Weights of a small transformer language model.
Size: 8 layers, width 256, 4 heads of 64, MLP 1024 GELU, vocabulary 1603, 7.17M parameters.
Training: a variant of SOAP for these matrices, 183M tokens, 2799 steps.
Each number is 128 + 32 x the weight over its row's rms, rounded and kept within 0 to 255. Layers, rows and columns count from 0. Numbers have three digits each. The size before them is the row's rms in percent of the matrix's.

# layer 2 MLP up, 1024x256, rms 0.263, rows 741-766, columns 0-127
099:123031116076091153130078129149141104115075117124121148133107148121109137130111175102104187182110150106182167159092072170113094111162181116130095199109099127127156105147105155138150171176110108137184213113094104140119111103203160149131137105118138119186039174115141090094134113124074121127147075108107177142139088133176135145126111125141178191188126141179129171156143208148127119114101
088:129147164128092125137164115113113198144155196135125177097102072165124163121148118179089132101131177092142151093134109157112135194148102185092144113077071101130144142118059139084118128119108098089081177141114119118107112154116116129122144087108179112127090107122127122116129109162084120094134109139095128149076158160138081150147169035133169128104097126111155125125156123178204169130129
097:142097165144142141088121176110123092109155086097135093143080161132182099115134128176100161115121128143115154152091141115086116157144104068149149175168150080032124158150184054205150144135076155103126093100089074177110158119123084155126165193121142096156092111138109113106126113094100157169026113135130105107162171090174117120109123080144081112164136127152143098149208149081174128142146
104:102089114104141020138084109180116200133107119152123136094122173138102136116123181147062121184121111092165135231086231143188080140140144114112089150100112095087135118120107118150107132099137099147103135117108141133158165120106159136168127123068114086116081086178094186197105102097126117129170135132127139157097124084065169085076193194102131127113097143125166176070086141176186144074078
117:134148165086157117130096162148079097153162208116160152077132127092162153064156113161157151144121078129117150173157150192140113117123170142130115104138149093131111198096107167162126072129167133118184163142126106157101147111143136104114124121084141151119084070094101109161160127152130124181152092138117106164113107165100106085141085158097132141123120113121131092111110069164150188123136
100:100133181113118146161132113143129142148095155101143160129108061169097131171108131134195116081112161141115131178097155080162123127109128102124137091114091083088165084072080130134177178161064135130083161098148141113095114146143133137111153111140186145121128151150156116160138121182128117165116054187087152145154071109109181139126113099151146166168104152141093100125177147103097152131143
101:114135096188077143152128068188111143140159196108059162121123132152123221148053112128177177108145120122138099173103104101129116100159093136104126109171097125120166160115081144106180132131129216197131055191132144105126099192137131180103088187109139183111138136149101159138077151119070117232128104132165114131105050202126173215122063161130137129088120108104169109123172149133171101198127
105:148050113135111139122087112169124132193171105159133086158134175104127134141126129077133130152100190122110137174113094153150106084102091103134117093114136086086091124135139130126115126106170116135110182196138192119125155109151129152089138151118072143101139131106123127151135096075112117131122120150117135071142122095118101161131077115111130205153090168232112132102059123142116161129135
091:134141133165127135079133122123104125094145151108107142111089113160130114123112080160125128172096073107115088100144062132090123146165134151085142169079165130160128149123069058112124218124117126134118099141107116139079143155150086105092138133154146185117107116108095093137136141090170187076129137122127123131164116103130111107070130134083076135105131104144064147121161112180148103123173
092:125219147081125118166124121147107188128138169125080136124167134134161149121154131093110120099098050163170105169122106106160073079116114085178119192153101091125138140114068186179172145149117095088102137126124085075142182107137102133099187147113170120085113109096127108194110117077134116135153090123129117132158135101091087193164108120159094138152197116076155138120115160145098110160150
090:106140123143088079150142165090154162085159068147125100055110130100035131176131146101113154125090127137166158137224069139049158134074105116149138174132089118148246140113064121163172124128124152130106135147134134129102143126154157145131161140125148144172108155143106110105064155158093155096135189116101132141130116155135152114181102100140135143147100106091140078144183126141083105119115
101:133146094121097126114114118119197140141119125059099117124172128121127109126066082088098120107103153152103188091133103150095088048178105169118176164119124122181105088097123136102165157116135165132132122155121113165137137162138146111157140113084126150160090172106174163104138099132167098136100111138127125159065144172177170097139201106091171156203119112146166177074110136144107181131167
108:122135076135103137160085168121138105139133084110103093126188158132129143128103112139120176121137187121151101105123114118111155136149192166120052138133082109090119098114149083082079044111131102119083172215145116127092155077147089113096140115108101121124148095075114119148120150152176064165161136095133089129164097141103115159129156109128136101143188095134069131150108117150151121157180
103:174108115104085117182067170090084089124129155164119189137107117059185127154094136160091137108107124126037127189085138127099145124090141121146133177120139142122150141150133072162167116179142125106117138164139070143119118122089083083104166119137133075137182082157151124111124082107124086158170084111145097142105124101157111095070130113140156114135053092140127095073152131154077105139138
094:120133128102126125135175167133129145127145100098120122163093104073127142096129126130120090117125152121063166119139096122155166156091125129151113080129104118131143138125153087115139143137105096156092142145120094101078132084097101156171125147155116142122100180086154159197152155173128082143035070083144120182136132116166144113114141081127169035158220105130136168129105170074143136193139
099:116168160168071137090194167106135161124103131135132110149151109073077153134162173168144097165123127160163113125143098128105120134171168120135128152086131123073090107126136095096109120117102127084127114149199122110039185145130120090054155085118153142115116185099085142104138142160089158192122118114067146199147161140151148142119121098157080147120146155171080142130141138123145142107119
112:136154212151155120147067136115131145116146137145138145178103117159180139141159156118123150158094100149113075139108138106158117095099135124118086172144123123171143149122152090131146208145128121151120127205141114132139166124145152149108127125114129157169090164120133101164087095152070022138127054149097114075129147120115140103148101142119131129151112181132110084077148090135116189153160
106:075137104137119065104115115157109141067112090157129149148154081132103151134128160129090091101114120106134174079070147113138116197132121131126103103106155147114098083091052135119137146092119100154100097093160130100104133142176084146105143127079186091075119104091141112136138080181102156112104154153156115175192125174123116140111167097173121089181099127133115105073184138185118125110076
098:147139165142108078158102104180145098148142105146122134097194115067117134121102146134203164133125220092056179109090143150187100109097104134077187103111106112109127117185103141110093109132150148191066123171106218076135182131135117130112091149107116149130120146124108140113134123106182103143136142139127066080181155128081085165135109106139125154112143077147096146116139118180127124117097
104:191158147129148136184137097151123098135093164118127136115142067089112053180109125161163110124154078168140098080145174138071150166139112092160108096186101088066125158142132129152118162122134122134139077164140121130107140168109120169060140101085168108141140183119089101153136098127097068097082139135186134082130126122107105117137150109112088106080192149134150048115133172145071095119103
103:134096122059150153112149061089166121134091117135153164047126141112151101174165102152180137150109156158129148140108084107132127147139119172130128055051127062148168160139131106187126141147143197094183045124085136190125092125082153145076084183142110106088126116151153124116110123123133139167198127192150141112125173157110129136171136143108126143095183166152155166102090076075178097164165
097:161095136109205065116182138132173161199135146185112063141153112126112153087142043122145153122156129146129131174067148138156069138112077133131135124123155106127124114119121136101119118133146174117068115141173126113134117118150127146091143122125152170209112096102107111130153123135094094128123082108112096122170132127085163124122149138158145116130095129137094155110110132087120124104141
095:175139149098177100193136125161121137211196061134087068087146118100158171141149146116117157150149126097138161128114120126130149122085085113145118143222092100164145052110183096105130085197126115119091156096205102083129161189130123119094119135131104076152143138135119148156112152125154133160177118137104150149172129133116134095135083243124133115096135108101134079115153114182143096144114
100:146183101140126150165112139125165122156212085133074063172161180183187066125140078165198135140130109143125057138126113131132196093081147108129104147147123085129185175081134092193105095124116121131143175105125191129131160120225104108160161088115101115139153143161107131132166145122168114111094116134163139089153160150143088154107156121128131099102183064140065121141129115113086121133203
110:093046165144111134138116113084153088115112105160148152114136064176110126110110128115135101159095102180213142153072148139130087063110119133158128123171125091078113090156161114140107163155126111197127141159094117064176163125145083134134091053106095131124129106103070139184092138150145122166169149113132171116177124147114127063128128165064098127143101140128096154162175134163120102179190
091:157073184166151098140066169149074104148073115180203096145096127114125126121100156102151094106188139113160131127116157163095110098146134173148055126118079094082144204088172134077133140153150123088164108144178147120186132112106147199090151147172134112148136099092142144093146116083159143160160090127151100119178118149127133138053088074138126109188078095064143085129153150131170134155103
# layer 2 MLP down (transposed), 1024x256, rms 0.192, rows 741-765, columns 0-127
093:082107153108149152198161152192118171171119139116128097114108132131141162221152129110170116030066089131159105133111140135114079147141157116199118113129119163138097108161139107149142121165108163118200055091132151102135153182106068061116122135104111182134107099124142160114102075137157158100139179111125126084138152121146103145165157110109086138116115134164154155140145053099136155188118
088:157123098141175112152141170070169157103169066141099105107134089100133095170124150128139087174202072098057102140149190122115174107120143118192121127163112141149043134183129131119080112109191132059124056166126098086084157143092081110150144127133116118084077159149158102172094139181155156133070160102171151152127136114142145103128113115127081126109119113167144105078082139187132110092172
106:137119152130136130153155074089138086085121100092185123130089145082127174135147193115172145143168152044089128118138121161115108189124115130127135115185130130177140143169168144170102121118109095027139102085163138115082108145151078100162149168051121137144163107137133126111108143158076131149120115166148136122154109156153076131094137148125141117091181143093152150130205126101171156077170
111:139174124111202143133128142159125142143110127117161144103181152134080117123120117103062113109124163124221077115085128132157123093126138101116119104252128152097089170056140107140182150120172101106126097092107109189091124155115126125142099148085107128141152173123153159106134116165144081136104172124137090091182128136136136134133130164154118098132111132117092150163136132102133147125098
107:113122154080097146143054106144180155107175086125138085118120124217130100178110181114133102089121137165176104122098122113087193109099099068114093160154117140110170084115171090138112130160146142168114102124130101114176122175112105105091154190155129093099171196169176154158146142130076223074132096089080170126140107144138086149135103064111134164163174161098097160159171175124096103127139
094:147165129162113113143189127148129130114120111110121080074134183156193115130124140121123133177160116119133075160122082168179147102127228140154143138134161178116129136148191105125114105098174102085136140142080117174120109102127173092163131141090096145086110116135084132132122125081133153098068145059187091111094115120141103173129133183063155112151135167121127153097190166108121130133142
094:131081149099155091156136189086141133096084082147144147130141098134162093127109136116034149174120159178127186137153171095105133182100114073221111109097115134129181128154148119136111131109139111089097121109138111139120168067134128084149152081185149111133097124128150127119133169152140099059074133148127213103127138127128151093132168123121155097201173083125095084164094126125093105134174
103:131160156102124108144158077122103108110147138111181156109140152129151162099099185159117067144115150137115122122150178119101096125097160148094180124136164106149109141116107128101191172115099141181129104110179122092117146111103157082098110137120073130131147099135163114126076175178090147168159158134130113166129121073121129106090151119118118052115193150078129108117125118187086153151160
099:171154154117128118145122108119133167192131054156109135131137150190058108129119158104127120102138104121162111127122150166124114110133149196101105132156168051155069155146133111114065101089112158102125099186113113144116104108067091120101123156141127125169146162164157100083135174088091171128146155107193150112117110130125140115154122096061130117125139155106129124218136143187125125161097
096:112111183127123142113146082199148049155134126134100133216132166116141168106098071088137137198082098106100145149132078166095081122080136132134126136119146122115136109097128115150168102118130106211125114171161112103153121113163165153164149198091131101133142161078114137143106131178105096124080123129150156089158197132125178169137132166109142127146100098136132117152104101052076165129154
093:218117150158100132118149106101162164136082167137160089101149100110142087155063115099158107136127172068131062187053129142116095150102098148111180134104111158160111122066131173092121137165129146045143155157126099162120108168154129153161163108113162189105134211138084133124082165108167113092179112142122085105101151123158129137094085092128121119152137136200145117124116133090169165155155
104:130115210099058136174149113149151086122049112153122116163064226147113090085182128147104137132087123176102151146137140108128108210160135037106125116163146155079142152180123088124142144110188118188192089078138111117123108090081132098136156154150111139077089118187143134085122130132118090105206116093153122135148166129092180168144062151161162143131096149136145070132100065088093107128090
101:095110131116165121132108100129137166133144158097209142149144139136104121100127128111145130085105131176190120149028173134164145121137116100133130108087137144112146102144144123128190134193161152203139106133111146098033098115138081128084139158089166044104103119150171117097088134116142179122120163128132208132118202118090105091094157082105155133103102104113113137173092116157137091151085
102:126125149087148101083076093052167124114131104082156116094168058190124098138114119106131124152138087140152093131130132183149089120110085107101118144157108153090066151162156148109073079128106133144117150154145149081156109174100091127126179116115114146109146148133137134108193120178122194128140092145160120127100140223089140113138038160146128101155136148127107182125111173152128139173103
096:206164104061098123112097110064114107136094144146126127114149138153114094125074117142175140155170159087104113131146113162123117107118128094135164120107142145178180126041063116096110093087130177147154115132172103120147121134171130145103132068122111167135129130126096159127097085098179154132142120147144175114137110138122115142086173137115101182160134127114118172111185135126147145136171
108:111139124092152142088159126196171125181091154108181046052137127135115132135100116103178120084137091117153139130183113086138156080127114113156157116119145150139126166148153077181102103160095192083093173073048121172181111129125130054116122132094152068109141134141054091052083129123110052141131182108173124124143189118073083051117119178160120138133176124134125160147152182173134115050105
110:105099084113091138128153117172120094101127160083141081166156099186142135155095146132070076093136130203109166111076116104110114159097140136118166128090116085057165155112164106091110099199104140151071129146096136158089126144170142178135131145157121113103164141155115134131099097069100191172133153220146116154117148115134161198117067080158156102122118090112124135185122145120153110104132
096:183127104127139151116114104129109092104133179097123125075128153092110118151106075120092170150098142154175096151145099164080118086121123149121123111124109106158155070090143145106122057153185155123110151171146133167098110086159113155138111120204105152126157144130170127102186129024152120166129185126113043071097099102081106162152091193098125149081138181153168100153123119107121110129154
110:143082215119111149167092148140122119126130112158172128151116144065050121121120185150071122170163116109112159144170136132133126071153136113097096121125167120183079122174021117102095141133149129116108116189128100164138080149084140134128128136118144111130116110119111112113111094155097155166164171099125154119189091135160191122151099046159136107148092116103104155146183069113102091117090
094:077141071128031171105134107140174165120148094106081126112085116140126149091118141068126141101172149169133166117122180109121170078113141116086077090109139128156141133055112099130089143128119122102120132165196157128160135140089122109127129187166130140133137075153164049156149193109154133103152061146093146201100133142198203106105149161145094146163099104179116140122104117066087086124174
099:142169141119133225136101162126134160125176135125113094185162104148101079175125158109106113093130158117127137129157142142117158108108156100091126145253109146131107130086134148090137127134150124124126147137145153093117080141135132142181175091083119128108130147125106168166147145198114159035135133127165162169100136175106119158076135110163121062131089125159113128127093151192117085141103
093:060122117096117125156148117154133167171077094091119176140073157096139172132154130153160148123140196185168118121154167128111130135126195121161158160150048167150165158060126081209170099117092138147138110111132040092164118132125105124121099114099110001114164170189100138108136116150119087089106114149084131122111097159158100113054135070130113195135095147146130091122156187142176144097137
089:083054163166069117063154182175102177108137106090099135146128159124130106136138149191106107120157152161162086129129041103150136121165141227142107089110121136103135196108187182090116133116095192089180151096084148134114158184152111119164126148103105137082168085078139120119130104140127112158125110097118091153099134158128107123228129105111094105145145138141156100100069120111126161133092
095:190107131165155133122137091116166135129087085127106206112144139113165118060117150118158189098136157141155092165123149128116175151151066136095177109079107132101116167189051132134160143127126094130128168174130103147117169117133100212151179109140134140135135123142075093138119120129155131119125076137139094090101103118085172072129138134152112098138166186155124073128171132098125121225097
110:227122147161092112085071100141133194069126152146151116043149160155165144160126143110108150078153144130109125065144112127140114136139136116095137127124178118159079091134127176174160073164098141097139128108170125136126114033153071120138122087144167149146059150109113059115135154105150126085136142159107175110069144128151112116130116127182139106149154165125118159116147052074103156128128